{"d_model": 160, "vocab_size": 1152, "beta2": 0.95, "grad_clip": 1.0, "decay_shape": "linear", "doc_mask": true}
Each number is 128 + 32 x the weight over the matrix's rms, rounded and kept within 0 to 255. Layers, rows and columns count from 0. Numbers have three digits each.

# layer 15 MLP up, 448x160, rms 0.126, rows 162-191, columns 0-159
161098140165071174156141125092118143135127139110114124105171148084147117151159148097130178123097125123156202133089123152144101097176216099100127083103165152151128124086048143161139104070138123190112167114155113113108142092154130100124071112167154092091179110102115111067111153111157122099097164073070135080102066160139116059183118062144146145108135161111141175104103142149108152131106142121155109127095177108057155150129170114163110147167147142072186098124136170089121113150117055
127114131113155105123155157126118101172124157122107102150137136065146105139136121088123094139168173096151165131100122155099170103076156143130146133143128114175154130127163064105071125161168111165124175180126112186152136118114139133154126183129115125106122190130085167087129188111103128173150148111017071084077087156097129105159114132115144155181135098140081100128174192131088088082119129068117112103132146146101125144183147126108163135093143147064162126119174154115129085111135145
146115120168122113120154120080108077126061137178103085093103102104166079196129155075151130091121118085135131161142076140146174051136127170158113140147071112078089118172100121192108150109148129118148151186123110167090078101121148120139149118141100165101111137210134172115181152101131112156115065123117121181146124122128123111118147092125171128144147137126118124127162143133121123122140101139132133154072107125103130100113194136118115156181133160082136113143157112138112111108193156
081172115135111093039123135166147155124179157154110075176125068089143114122110145117165181088102180150146090117152102091119012087125103112199127138113160115135167127156178138129120157221097119152081156096152139056090156140151098140154208138126098157086161091127141093121140133108067141158078106099156089095116121174103190099134193142202112081146186093128102171192134139107129102124092177144143157072128165168170086184094115112146156079080070114099123145158133121137104137100095149
139135188164099151196114153079157095114092081119153146161117153181137116097147085170118183144123147093100108138106133119118134094145117126119160197173160166117100175117207154131136072144188130089130164112168123079084091084172158146071093057137132183098111093084148162118146112092195110085060181198127064105160159089107076122130110129106117187121145161129109147120089093147143143129096128170118117154161138121155049186112116115128155099146136159055120082193073155192122104164123084
098173084164129162112138111144110191093140136131135105119145160088097130100156098159114146210151103065157144152096173126113136138131129158108139100197124165057109157173168102095135110169139104149120110136119137128124090156140173120112168135098137156130117121108127149162113147121054128169136187138174158103142119144106119108132060142127193141109091128083129122079046118119188084139129152142143130076115107098155077146149166143130159060113083156175155086096118131149138165038153148
140089107121123113090114127137118175167161143134175115135133135147162068109129118137089120153141179164114147136155135170118125113082131153154105155108084170142106116100066203194117123114108116144176183125157088151127150104119131131182104119167188129113050112158108131133115086183133095075127113157072150129142126098134117123088142096111053193078166127100180108068116133138092146138177080067111167110092142109076138109086129176194120167167129147095160157077071108110219176167084108
176157133105179141098082115171198105196098142180121120160183155108128101114172159122149101106159098096125146167135127123156173112069112094146082141123074116143152125075088115092167111156134141138081134152137118150192143152087157097162147178111183130103141116169139163102116108087139111113130117172129177128134121153118124184103084155062086133106152120153127080072111130102100147094165169110111074064138139112136131094100127137149134169165135087171088107122132143192090177157085114
094093098147156116089068145132126173120145124077162125107122163156142082095147081139108150127045168152142117122117188115187175118126188158188182134106140127101116079142121145166151130109175122133128104097181154158133136146187117081107126146118172105099113125142170072105175132160084108081152134111152137242044121105157130149151091107175140166129169195126135082172121137113125117141064098091130161128077093107148151141117117114113135113157112136115105114134142146120102155139080084
130105040126145147111145150168107155151180159167134123158181174109133106107119100085114170141158178126149076210088088118150125123110181146136160180123138131085120088179173126063165096128126143123137103113119095181154158116187163139109144146140143099093143119085113112118128110158125141103151143156092081089076115141160160103100192144074153114122120159145079067175108170025106096197133043189096101118159120127140105137174040128113120087144124086124104159162108136092104140154146138
103136120136094108189127066111121079106102132187002167133065119151119086135175091167105077146131162206153059095089118097110138136187156172106121125128090072143107140039184077098134132120089079102126103179146137070139193129166157138157158136130146175104115069128124103099202142128116133124178162158109108140168108098105255154114101128177139191144113164186156123111113139136093135131162122203125090100095089186134106084096136108142092125106155110166113053124158177109126102067147123
137193146130107124180148049131143131122144118153110128107169141186106135121128141046176098154109104072108070134164110088109107129160154118136134124133082146143157089172127181174134097140151131129150133124177126128149089115226109113194133134124117098067104151097112086098163134124108075115116052134084063063163114172172110104094103152132065132116141128053149155127076089191145151079136208130160139067142189179124118101109132189165128147106116120109080175133187072137102102145188128
162122131122167119114127129118087163094096111127171100112138089172106140149079118153105079150132119071117146102115137119163162163137203147146157134135120200168146138127173077124155143139125126036096084109153140172158113110066088171122146084204118111191124101108145059128161122173123146149083103116181084113079134125104136169136134137118158122106122187154196058121156122148088142136062160095083101109085128108133086106128162157164118100169125110123089160114111107124134126147129104
114172168148141063146138103159143144204095133112126113180172155083137062118141121093103107140114127138159155118109110165082109152106138049123152113137102171162170161092123112161116194108134163095123071171144155125171149152069140128109145138207171149100178118169164096130101135163071131159127041091109050052109126117151122092183136135085147157138136064118164130099162176165176103158141066085155110133142095168154134089160082120164167146082113143135186180095102137123086151096129094
170179115093139106178200152114130155152129102130185105112134156157109149141116108084209141119127142127127163128135157096087146122164101116131156101119163165157137147187152152122124102085157150116060111089106136101104077104128109109098104125111119131074176135096110104149104136153162174169136127116139137103110117140106150156122126171138154118143145089129116174123126142125145061139107078159131142125159116116096092113101082068200140122133102164172107110092098087089159120140091082
134158123121132087201135143108171116060116156098145065123163134118142192164115135090165094085138069138092120144151123160124124094141125115163091140166132109149117142157145081127113119168133082088133105097161085069081163136112146104130177164081141088154104166147108135141149122098064103166121143067145047085180105177147144118112186110103124110164148107130156115128099120138124148115137165138052097097084137167168155158132112134143133127133127114151131056117128140116091072185168141
071124124074105108115103138123104186110145125093107091121170111146192142185100108014119137125130146124150158148134137116101144165179137098110144113122115100180105168146134122103066064162158178124104092136183165121149146092134111097143151141144116097105126131117135117122155138120096114128187094089058120120137076149125150129174093134135087106123128112139107155170068192123168149115197158176166143156115178115141129126067164076140145156125145146081102124117086132220160088089145115
158137130143129156168101129143089172162142154102198128116108109091141113150147126125133123155117132132145105156122105068097145159126134137101109125100141159108105141104138103115070175110118112148110132171145129196120120121125056141106111083142139096150150066139137115193078115126125139096069145123086120103143104196089107116155161130134133196103118069142070146117048143159155131141164135184134081096122170137118118164157172145135132101174070132153140070161175110187100146069134083
138111127107113091096120081106089123084164058100098141116139074095167185142071124114092092096112141115102104145104107179133127136140158175156146115131100095111147102180140067109122195107186122161090149163120176152108091201156173146176086076085155185099167114147166110144145121124098144108102203159168206203112180126100093097139065177136089127080140164098113109161094121147130112122088193139157131223153171119109097103137147089182149161116157100136070071100106140147130149053061138
150175118070163120148102169135099113129134071153079127112143084119151120170161135126089133179159156144076095120081099102141107106149105101113108119099127161126157145078180076116153158133169118121175076182177131182176186087137182081137059123162146025108109104129110092190139124135087125121091171130120093153116109112117134114094123140143068143113078118154194129135124079163101169125188147162147133127178142139161093168092129158122119129186132103159132135164072188147132122087111134
113198162007116202135181070158172113130127119201138099079138114122084118104139178117196178139078092112046100109168130123114106115046138147190126130097139052162211150149143096147110148193132105140069140079157097104155109115159094127157141188139147093184114111104171146130085121141082088127148096089180156093179160139140193155091145138176130108137123141120152127088164081203074105111161142108173155152121150146143108110127108150094140058078127132145118156101151134128141152115133108
110169122080121137118138101163118103103158107153147121186145104119174098123116123187161100145166170114114133065136124092148058129094129084131130162160096117127161150134111111150155192147121103127136105143154178143150169106098125086170144154111126089125123140126109116147154112119151140135130072172168128134160120055085148133123105138098110113156098110163095119109123137093131145132135101134145153107137146155139135115103103136052140140182099068121146178159116093129199142115104134
071183147092101048042121171126120147091164167088124154156131136181096128097140118122168121075158086095160097106153068156056066089131090128139098104169113106128160132109118112095149159131095110230151140119127120096111155116110101082088207131109144133139172206140115149156154150130103164105148137128155139095082176136149099179109155133058163125156123160120119123133171160091108138161154169127142134121128116162149122172156127143130148084105134117102071055145086134098181115124126128
101164152132134152059131134090118174088063145089071149163109087131117111193141115176144149135087107061129150149119150122114070135156132181104122105146183133138172131119164142156121134146148124134111111138149134115137123084152101176134134123162150124168068110120129142122130169102129119111112147081115144146144137113154101106147114128089124139129164160089138127168107089107136163160087156136168139112100124161071150139115143158194128172106139130116164116108097078108162097096166191
140105117142121155136182103128118099120164197106167190118102148186135141110122205132107137123128138063139144099161179129137128102094088151090133098140057136157139131148120167137109095159137168100121111066056100119109097075127177143169118118082151124093134080113105106150116140104121144104165188112125175151194126119138108101162123107161177165119124134108154181143100163188100094106127141047149132130158147123141109143139108120135169100051139156146112088062143155099132123173146103
158170127132089190116169174098152112080136121065121112154105153188148180108091119143119114142085143127159150100116123137108139118130149104090110191115086117109117125127176118102129130080143119057153129098115081102118126131167118133172156162077113072179125144115136110085105098106132108134074146153124138156147140125081154123116153194135163166103128145060114124140074184163109161092111184174097175104178115150092127164086148154135114148136096169099150087084103125132125107126140151
082090113137135170166160151127104095147141164129131132122128106164153108102122065142106198134196137131107109143094094116093132076144126151096144132169142111093119116100164187138139144186110132153140177112121118096146165120131135116163101138143121129119149124077081168144084153166121116196140175173133174140155118119072108135157088110144148090112114108167109138063127074152136127114100135130153119096130166090170121079154160077040198186147127090113085130156122112134141080096096140
089107144140107128076166125033149119100105147110048164192126086195139082057141167106217103171107151145124113130092188127080104150155138161114143155145084131085115056088121116095186133124135119072114098137124125174112122076139088143088108177159126179184150125063114125082156120156133114169108154119125094134101124128111131095129136140157146129145157140137173109153150136158111159082083117149139161122093118143141090116160141126137178168144079104101159080109112100131150092133114126
147200134138084133177095085103101163108132144077094184122152112149181178054145107124109129097120117126139133090117159126148085152143188134057123118119104163143101102148187100092203098094148118116111174147165106155156120137140137114106082128127082157120108108159141102095189120108190059082095082096169110083148144088148160135201114105134159155106091121207161128129110081145143165159138197119112146085157113155106125101091148118169088101117150096117128098108107126093182149182104132
151112194144142174170133161188090095080200177140112170130115121164158159155153123076122176108170117137124124047168140132153126128155161087129059119108088117140153096095099100146140129153193164109120113144132192125165085135134165095130120123127094085070095125162061174060134142133122133152130132101130167142045168144089082130133162135139178127084101028153109147151151130138109123213133134090124058169140075067064118210132153090159071144147178089143135074070188115145075090149179048
# layer 15 MLP down (transposed), 448x160, rms 0.117, rows 162-190, columns 0-159
162149073069108124101128138124134127119129157141109116160119110154124125147165219182096159101172130106175138130125128114063147164092085113134122088144163133126132152144102033145136128088101127193165082119148104078116131136089184122109076187129124069125133104157126165097136064171089162170119142071127129149169149065135163096132159132107202186124176098131128135146151085168169090084077111147096067195163078130138103154112115094133117082122165155057118126139089144117127131193154188
131119130134097144104088144183092041156118081161120137143106098150180127156090102167079116180175144145160182149118160137126160180201122180151033071154151189121099155095097128086135162098137109117138112131135122103082140167077081139146087134101145088167099124129134104163086092131168138188076132150152165122139137098169079153092157171117072128137146191119119156090140121166127103092089096119148131135147125064170095132135144117110159120078102160103171111120146113114117154168108098
103129072103096153070187130072104118180136107113158097084106071140183125122153116115125164136104104122148168185107132160098153115105113082094132126111181141135152118102100122074114122158073158177127103106146155167148180136125136111163138178160189172091142129128168116142102144108097104158078124098155090107122186167175097123162097134110147100136105127130123141159115112203156102131103082150135116119114105152149127076095091096131179125172114122147089134157144132109140168112143092
077164100072110121149109105103088143208138165145133070162062130117106175132110155109148100127142157122154102133058079158090081152128126111138142188107113195141136089147162127050111158113014169209108143138083144183188129121085113095090098076127132207133115136107113209140063123153163124126130126153069164187197133110182105154107071064080098109133107128160110124139151195123127131109097089163183160118111135115052137155114196160126143125151130090148130125160104139127122135130193138
145084137155115137063143125131143150197119108178131096128056022138187093189143158146166112116061156148161142134114149127067127064140128134093134128124095152138130158097127151097109172129090165129119113148127164152170132147090103123122097103142106144165037150177090091152155128120089153092070142121158136123134137104134167142095208158120131125126119161102091093119155126187093162115106109093134135089157147083098111120102156155143108144101148090134091076180207119098087228152168137
160138122093132141161157184162156125085149134074124145152124127206196118081102095096121127108157104186141111107129133127083162159110091165131092118126128097166127109088121096096067154092077166115091168142135146041154142121142084086135130103130161173164120178104066112125108102095183145177075148118104119146080111128012123135124151172147190058141129109157106100218111147121110135143147134127113169152106108180191140129090132144172093149098154148118135171141152178097150057104133183
174157106143110149107133156113140148124110080098168111124143121102153135161154105164179122122164090083074079176143163192096127123059131186180121174144130127120078112146103105079125106162122100117142126107136163108180122062176173097110174118169156096172110098090080080128121107108115157137098141138112151127151204137076207139068152198121147064081189194123205119064124118127097161085140099143086113135175176098107148112116075126117108104099149126108103161190133095172118102115106138
093089121143133155146108103089128132083130099128156167086109133082123116125108130087199115106063109083148084130188135197112118131069163102092097165136058068163099153148124140159142171156135187143136117143126116084099152134109113127079186180139129121116154130128123161177061093110121091128106134113056133119153141195235185138129133069142128126090141136147166160132118094113191194150124164166150139151139147142111106135148122132132160086117090121117146126163153147149089099111125044
155158107152121117182151123119073129095133132168122152091101110137170171085101105099139172178155123097180135132157091161089112156136141142149038144136095100113145141091159192152147150103128115102205136163139064151194051138090166118142128196151134160166092089149132174135125131067083067123094105105078110118083144127124110099146174132107134120116103096129148175088139163116083149182095144147154157117113138123075161092149147070149066118067139113120092151104141157171184104099118126
167165159110122089135137164084197096164148130047090124121165150144091177128073117140187131160077155160116150128107129156167096108165162098133154154115122109088129114156124097126108141184136129094101088174145127180113186149123145113089161046076187120103117132113119084117097103077180156059096145142124150155115142078089128123117096110101115171156182110193092162097117087163103188069094152127097111133098150113123103150149123046141185105097153167144167069078190115159165154123153180
131156092107042082187103135097048136071117143154136140087158199158123086119166080199111164127098161130167127099162182136152140105124109135153168210113069120113145101143172126125154075185079124046119094099138078131140137165148120171113177139135172142111111116122165127110092193095120102130100121108060136148128123148166102168162164185107132116149166162156174123160144108111083111179076158166138158143154136100117131086077171000167159108108120136105075096161134177130105149077123131
134117130131116140134092131108170129176087084127118205067110144115101055114190128120177130173194116102127128054205137087085090107102126138101154130113127185198159132122140142012183110081147108132045134159107110164133142176118133157184156129107120129118119168132132211075134131108124178122143108123114113096105103147043146188116140128134160086172133124159109102153122134125109104084128120158145076128085173109093158150143157176118168134150123103136118122143127130122167110060140146
117077126154053163124138130165144073108086098144147170172096128160113128169203182175120162127094195159098129140176096077198100123183127111126153123105145112153147196150111063138108140118134100117141158142133144164132143080135102116105176109124120142142117144117114078136192109159191084138164158128104073116106132125130143133133166073140101107094080189158132132143095127081146208068129155146116154182077184072076161116121088148098121088151109038164115082112110143125113122095089095
157137102159116129181082102121038151170128153202174109102116166160117125168148107133128101134104095099128113158166091101126157125108116093077106176103137121131089122099123134160116103112107115187099169143128134120102133150140153151137148089169177114137085149142149123099080187103094147165175120091206189115140182171094196141115145120127104102086140115107125149125129089130120065147077187180190113103087083143087126156089214171093155138107164094114126138046071082126134154112127136
089119135095128125135124103062131125139102126146169144111116122087143123140141147151101136095122085118113145161143162157119154131129110091097092211162161151159059125148100096126139088161089064213167134069120145144122112160204087100107155089150139096134156137182171114094138115133110147099143146135125107114149067154136128111111170118096196141154193058126114097115128134175067107130132133096106173084179130152139154121130098068138173117101107119148183130139127157133132118098117104
156165106143180130148116139103066143133145112094101158144116119128166099170104112162159146129160164105151066132179103094177189071145145126123140157120057144149148118106210123136154109168083111088169154133092117166119100087056116167167077117117102119135086125102093140100136143123147138130116235095137101101165116154136115157074114125144150099150218133152115181065168150121072181129134132120088160130145094126095089096209121134098094130084171152122145087125122120088094130149122091
171120132126147157167193158166125187098084098133130079144099132105079121086097103154139118142155165077128142132120122122085068132158095178151093110084214150126137162119112137081141108148151067091192112165108114107138059089049138064109172123122137171165092137129113175123156137148138139162124140183111098179106182113207162134075161121129143074096130158140130090163117085118181182155056090119082146147149126125139175094121121121071124158142112152104188096157129110140144143136112093
168072109114213111098155168158189109159141079104106106136126140150028148092094137130131121113073180167088109137118134158119112110143109088129126140111106122125144189110110085136112139117129121149158139104123128145158117142134126106146107131073072167148110141158102140113161136115153136129119092139205114119179108126051242111123123124159119116105115128192143100115139103103164131066179090114110105153178125212140110127121091178043129206132146174133122144088119126130119162151144098
082118113107112117165150127138116158111157131152116107090123092140146112076127178130098078056111113170155132084106101179179146150128118124104150123167196122103150090076053099096208109092137092157091100168199146125103145152107086168162113156105179175148176140134122099115160143136158115137133142107155075090105114221124092115175144086095124137144107206102079096126094109082088138110162125128198159108136170144132111100094099100152135134060173139174141057182126162139135160181103158
129097194111160132136113147100103168124079071114107120107172111120143144146158133136106090098136067086107139121105145210133125062157161128174057092095074198129122118142089147120156142104147107107164049086129129111112111122084102117122107097175174164146129167162121107095161158149116140115116184162132148134148125123221143089122120141048094142103125170121156135114053160137133125114166147170186074107132131137111156132156126163169065140176138127099141124170102127066076153100143185
106111171133108144145094161099129106144128115132154149116110110155086081179076144127180131089162121150109118114077169144060164110108139145136152119195112090147179153163093193120096192075136125108088110134120124162098164212114146121174140114129142158128122109178144123082118134129145109131064107138186094090045179115122092112094139164166179141160195174113155128073138110134201076163085108115122199154189124132127085057139096078070101126148125102148138113107112199166159138097065050
114088151139062113120160156147103083099097194134156190087145129128124160147087149144158124106114103111130173106119129136150125125126101192084114139148128125162073091087111131112162104131155155127098085111096100139101123149112103143113089183178189073129094142176122116136141034136122137137133160114130168130144166109194160120100077092138149131152141148073108130137115154141086124125146155111132092102112162126127152095179154133158180129130122092168142163141176104117100102111085158
123085084191169129131145165128108138166116180169128156113093165145107137076104127117120100107134128201129123131159159130130132094108110163090121247075131133126165152126116117141162096096138148121145163128108165148160139116163048190153089121187088078149144138097141031089063097134100102135103138173076141161179156071158182131085132152203166093098095131112130109083128166129101114121137107114139133155130161123150091136121125126164103211153110074137110155085144131124142121096143081
109113097141132157154128161138170122112151114150102098123170167131155173079138154117141126162142114134120132121194156151140124113123122182137065128147121089125098160126113087170128116070202103163127126108155113050092136058169163123109158146115134176185127103095111120138081081138124141203101139163102105079138141183118125120196117103126132146118071115090106098125136216122104097107155117133113108085138148110155121136156100145140138135140082083127122153173111156149086161110092145
091108093087132175128134136106128058127097116153135074167156118090100107136111084194131102148108070131144145115129123080117137137165133152080116097147180119179127165138139157124126127197151115090139095111119117110171088142148147125094180168126198160125079107061192140148121143130115098083131116128149123121138113110103020105087097174118143146104156185126056102171157134114094136108129154097155145149148150123195129170106170190155141100120124115149125120109146076112165179144102130
084068150141161073104119143067123102112117151138098169149124131157125142143141130177168137096150121122113116127136077151119107203132092202160115098175127146142131105167092113143078122118120179140135089151126156161174106112174100139119104089178104086139116125089107110165143141145100189133161148107149129090228121117137031134146100149080132150165144077060163160107126118053132095135095107083103110130090146162114113146107145099152112160165177098125138125158101116134093131159166124
146141120080084103100140126107179113122094156137094154109126096081097105117191124145112177088126044121159125151129029158097186133041149126134077092157096116175186162096138177163161121130166137185118151134214130094140138119115140142093151153112104120141111150136110120146110111163071102098124147096106165103148110100174117106094176067105078109092127144147150125170142168147140120122134114121065116149140163200105151158147132116074134170182140136125136103136121151103140133154117138
190164092125054113085120163139165125135165138147137151124134212115186105093133112178108143109163126136086095090137133120161187132086094110137129156117143057114102119120163149076061181083031108113111133134115127128194133132142138141181133181122114113120186170078148109087140095129130091100156115065066103086107101143157112147131104096144160056151107087096125142150207093086093127142180126109146098108119082139165137129136112182123140140123158123182120174172140182163073167113127141
159104052117140103133099141145131149133097132104191167071075114156124113190139110157144136081114109115156102097158143158070084176052120073094106144152134089110147159161154128162144154177077162175169137097131167143120129104149065152157153057184144104089191165115064101148115113109142118138142041150093164154109071165088125090158157125145116163134119079082174160092167108142146164113108153144089128105161111162169137119147213046119140129123097081112132130181140145106143164106156118
# layer 15 MLP gate, 448x160, rms 0.125, rows 163-191, columns 0-159
131148049078184073179148156159140091125120155142132131132136079078160126086133139148140126066130111123135100144124140104186119143172143130084154146121091118127134157134118077158108095186112123136184126214195145138107148094092201123114143125130106136046135122103115138073141160113107119068144124090126137126117107105100108155130156095132137171120113124168094119105097089180141136148166177118206183139187125132117112159116118133134104165113156115081063088122142155144122213139171118
137142140127105124166161112136126094183162112150152097123070143126093110104089112161126189139101152129113113107108165161128141096110090150095183181144141106096087183107146100182094151105131151103078109116106111170172131101106162078148120061129154131119111118194114112141162120140118181067167109087093120154115145101119130132135097136139191123100130170141181085125144102166114155138108117117139188172159108133138119089129074176068110146141061174150132108118139122117104181142092144
115094095202105161143116152128165102092155189123166119106153082112112087151047120091079107157122167118170101174166123124136186120153110155100152150054160156146061075149136140103111094160086048122112181112107119159152092165137141149152109112111083151125127208151107110125142164134120069082180112128176130071105144144093177186117180168174107173102150170157134095180185145110149086061180115101095151144179158142192082143074092130114146137089119100154119089124101051095079146166121146
147097142157130166156140108111157086084124135092128157112044100163158106121177070130113124129148140156156126122154101111140150121151131147091098169089124151169057146050117123168160148138116158178125171131104087135131122128111100168108121087160076125111142123158153168074112084114126089099121096165118098063170142117070112131195151092128050242104173121185104206089179179142124135065129110123125176125108156165048115142129137186132085140151111175125138091160118132123104187172144086
120125108168138110086138163152146098175162119148112116141133138151158165125148107117125132123099197165066139086138139094140070098111111141112145122098154064125152180062146095174192079087082065151131126130191096078142148124072190137088172102159080127092158235104110112098092065138108135103146172203137134093186108134127185138137124084137107144131153125161101057147118116160101151122181206133135134112164115115183119146166117158115111116117099129156139075145115127120129173141096075
175088107150185102133085097079146149143162090133109113143086101191105070108068080192101091100112132137081083164127172229146166089134116187094149127142108074112133134135142125118169149119172129113131154178200135104143116117139130169152114119115158062122103114124077132146088091140131115102090147130110128159196090049108135102137120113109112201081077157135157130075119138143158150101178110078072107147175171157100151136104090136114138145138153102098151157164142146101130148165124156
145140097157169181175069148174158082196147092114092145166125146135050154121086168145155122141104115120140094164104146120178103096093095167124080118126085136162137127135116136133186125147145101156097172175040060134178132128125152150120192111128123093139143136142149167142107114135202072150161181135128121137136033113141122131134094134120095096078146167128143112114159163126099125108163127102098146079124113136156112157138078135126095105130154145133171089140127096120067173164132157
071092037110152086176151140157099133146160163101131098123123144120139101175128115181156130103104175124113115116106189066124122171126088124156142124108130111104070097090110126157193178151112106123115141102138111101092165144124128115149173136093154172099114187157192153190212150174099109101184082082140098150091150079103130147153154107176148156100085113141092092150137159133125137144112166074210119128093102161126091092136121120113100118144131166158142090121113121117091072153073178
042140131127155114126149144161139107085157130099120104144112093103058183070105128181101143172125147122078123100125187154116174044174147154096144167068164125177150107105149100166169123139176113114120141154093126154107106074104122102125080116140107155205097120111111125163118088123171110154123126102167095064202127168115143114142083145162135121116126204208109091150166117127144118125090142123144164077110141142177046167139133146174131119164143127158130133144115084037132076166140104
110084154142129191178084118111052083134138162171070180183132093102136061111126097130103064143094107167187101100136144080099137155166095146067109177134113085177074144138144076165129121144051107140158155207182064144117158151157128131122116129102176104111099135090169087147149195123140116109173137143126127113167101132051205189191142165150131166156062165165149109098187141176130091121166154157122119163116125145169102111139177105163143122140129138144116043119076116093100134101159136
092127072106126122168141145111149129080126088096164142147118063240101114113067093131128120103042138162065120123169139109145118091118165118140158140087171164162148149081097083149160083144105103150124170123182095165138129109128170108076131175137246123129151146114193134133072139111112125111135174154144156080169111106083186141169175088212109180121087110146106106123152153140119068102159122069058144134110180144101082101160136114114103171172114132152181127116108121113108138146098108
105136065185073139132148167131115140101163198117106119102146114108162102156124078187158106123140120118136049140099113043090117131185133113126089104079149084127119122125131143109160108129146118166195138174141128102126070107161125140140150095128128136054140190136156114115146164090105119117134161168123131126172083102097114087118143140135115097138116072166138145168139179202150061158147216086136167121158084158139172137151092147135129142094115113115188072123049101150113144141148156
131060123124209170191172169157134096109140164121115142150064113128126161159120135130133149061097156131118048135117072157096173145142102144103128124065243132171104144082154109122116160172134094173152147147138108172097131026109102164149149170112191084124100149113144149110135132151123123104131167160098110154105090141126147138149169170105089105102103127091069146135116138082093130062127163110112180146135116141106130197119086129114116118135123136085134063115154129123150116117147144
091117105128149157123082111190132122158126103115118140088156147189088124107163123103087084214169111132146162107110124120135124199118103157086157107120101086126177136109141152138189082090158089112117154200151084133110158104134121141172148139080136141137142170093100126131142137171144135082133095069121111100084155122094115074153174084136090164115122069161129147088079125123122132149152114130165145087150148120125116080151093095122136170164128128123137128156084119085115135156119162
093100134146168129107092115111083090177147143183120101195106097159099107145122111179158161140094193143104051062150086112191155132094098121113132113162213164114098132147158121169124126118095118112093121101037114138152148116201146166169156087131093120185139138152087110159130138140097130121162145127150113156117174116104132102157150104132155175091134141094121098134085173159117168128135152120177150190151156139162098097089056144068123158160127112133150120142099073078135104168141089
149130120172186180188158123164049138112168097119131122159117175138085149084112124144105162180160156100197091161169100067093105130117113104061129139102171172152104167139160115197122166091120080162146142115133088169138116107145116110091098147143154081143125124159146148141151103092130129120134160088175117073128150136092137115138136134144122131169099046127096118122139090180133077112130171054119109176163130127110059166119117189151102108156103114134149087150080167145120105130053092
057128142154094170119085109137131103088108144181030116155127108184146144109091149133092134121132083151176174113188156104142142116177101149103121144140118100184103118135117138169173075078173102137080147159134074069144168115152198158166176118123159171165082195161171153114161132128091098149178110132125132156135132115105107154122072113119113100106093115134112161154150137163114125118083175049113164156121124101132117124112076105152097130133168132154134186137072151117124140129127170
100107110166138117143133145114128095103115128121140132186168147202087086158144069092120119117126125138134185133110148121122150084125131165024161123095105099151154108084066150193146094144140110110110115140198070145126156104115127096087133176096193081133013106115115115110179095149183136072170100127163172111169099075158165193136071114129139120094096125156139127173145150118160120147154152127119156140182096134151074112129126150102090153075154107165182155131163075138107107162139119
160097119116192098132101065150121145135110080110091128130151086157132175102145087157119074124145156144130068121085086148161142114125132187119057134099147101102108167094076173182168155135127166087151099133172116156170114159090120115120122061120160091079085197128156102179176094161162168126082171148119141157135112080091187130150125104107119161089122130147143122130095088172095123171132105108110153094128122133144118163069132191071063177136121171148170125156186087161173133141099103
078176077153107161147091156123142123092123147132107120136095064117139150139065115178123163134160112140112113090108111125228140147132127112120136105043195160142179051116090104148159115103125074087131151174132099129139149116148060143150201147163080135145107134129145145087092167120069080105101087155129059160186094120081128111114131131109125152121134161144112102143085097198114149154154132134144214110150121190140063107137113211095117123139159171155133109158068130075091160157179183
146105075123145105125108138158177136097172123139138103142129137141106105133098070098148080169145157179143125105161159084103170128146100116070113120102144146107146114144127122091174183148165097162135153125131130153128157085122082115082127124170189100137090106104129123175092089168135150094135095157166155094129124143115155117112135101126158118124092170094059103171124172158140100080141102143094125143123166150182145136143104123113142196194110102111154134173142051154126137108075125
127115072155141191116076135175084154174086166126152125127126083098088140090093163090146137113107155076111071094199111103154114080117092173100089122094117139146111148108157148081091149179105105167104181105111150173171088069078131116120102149132082084149142146113137142115144139147156102113170155118168135111131024198131126150120127146109127106164128113188134123129118183149060122175134181114127137129139143166123116160119069148113150141134155093126184126132125121121144123170113126
102115128120105135175109149159119133105120102139105111107109148108154160117196146109142166167116153167127106145096121126080153124145143105069094097143203132144105162115099159140142139158211164184106127171162093127169143110158198183087110112122159090152133130124119105091136130092187101144110192076096103078147136126138127162130138050126126122121097049119133141140102167129143150147120145096136113126086173139106149116145168128121118158178125149110155046124091132122084141109110076
148124112147157122152164154123144126165087131113093109164171133096078106144150125132132126129065154150137103161128143140108125076130140104187131144108127109171118077149098122158176127087108128163177123154164080159086118099211112107133119120142105079129174127132135154090091133141111104105071138144201102113127121089101132135111134110128067155140168104139116107122130163169146041067138103119083138180154068113113140159158149184205089167158073134169142110133119085159105135141140060
135110105091152089086152220175133103166158102076112106123158101158174118117127123136124166085114161093113096117156138143156140135148198171074129121106161197098089117088128141205135083148135085139095193087144137087148088081140146145121081090100154103171151134082089148091134122131184058150116137168152158123127135129131168146113124132143105110114141139144129130094178172177111134119106178121191163067135136105103142115067133144106117183139115133138103139091092082119177133173115093
127096124081119121098125147130165129134138104105078070107143136060090164118093087152092036118088141168132108130133152099123136152129155104132125100088106112097151148105139105136175102089190091118145151183144117165148100146119142144110101076091118148151123123133111104114131165097138142058136135097161181130142093131147144072144130175090123157079158128112121158128177175136090081132172139084138132088206115114117174203151134202130085121114143152185159101111104078149116150202212109
097081128114203124106114125124118146183152099188077112183079059092134054112156072122097120128111144152171116189131071149154176117076157143108172122072116148173138129077125161104155135131137159144087154151087111169174183100104114148168108155138129140140115089150095175111169152156099091105133122170134151171144141139133138126105142136093058132112159169166074186093127096142146097136177139149117117056135090117109095198108169121105151141136116169100146057136128098089200185157114120
146146114159128156136119110102093185108085178099126170115126160166104151090164135117089092162104133127164084111103076106133105119088107193138100150120125130145071094118129104132171072104103192156135122149170082093118158166160205141135072163056098060098107163140122111094122126107165069127104116105069096074162097104106204205183162139127099143078115128165161098162103158137171126084199177083195174128181175160138117105127093119127123113135162110141106115087139142086182140158112130
102125085145112081114088095188088119163122067055157076068166129168177097081075119187135107131094148214130164178164126146127141099150096208129131205098140090185126182125118139108187141086087154107118128148156107090149096113111172172124140092111120150123182145130218129152131068105110131101150123160147126070133148135111103174176125131200089126121077071133067097137138161175133121142135145081149182107143093122186091106094129135167114119113154193132113148087141064116080152158070203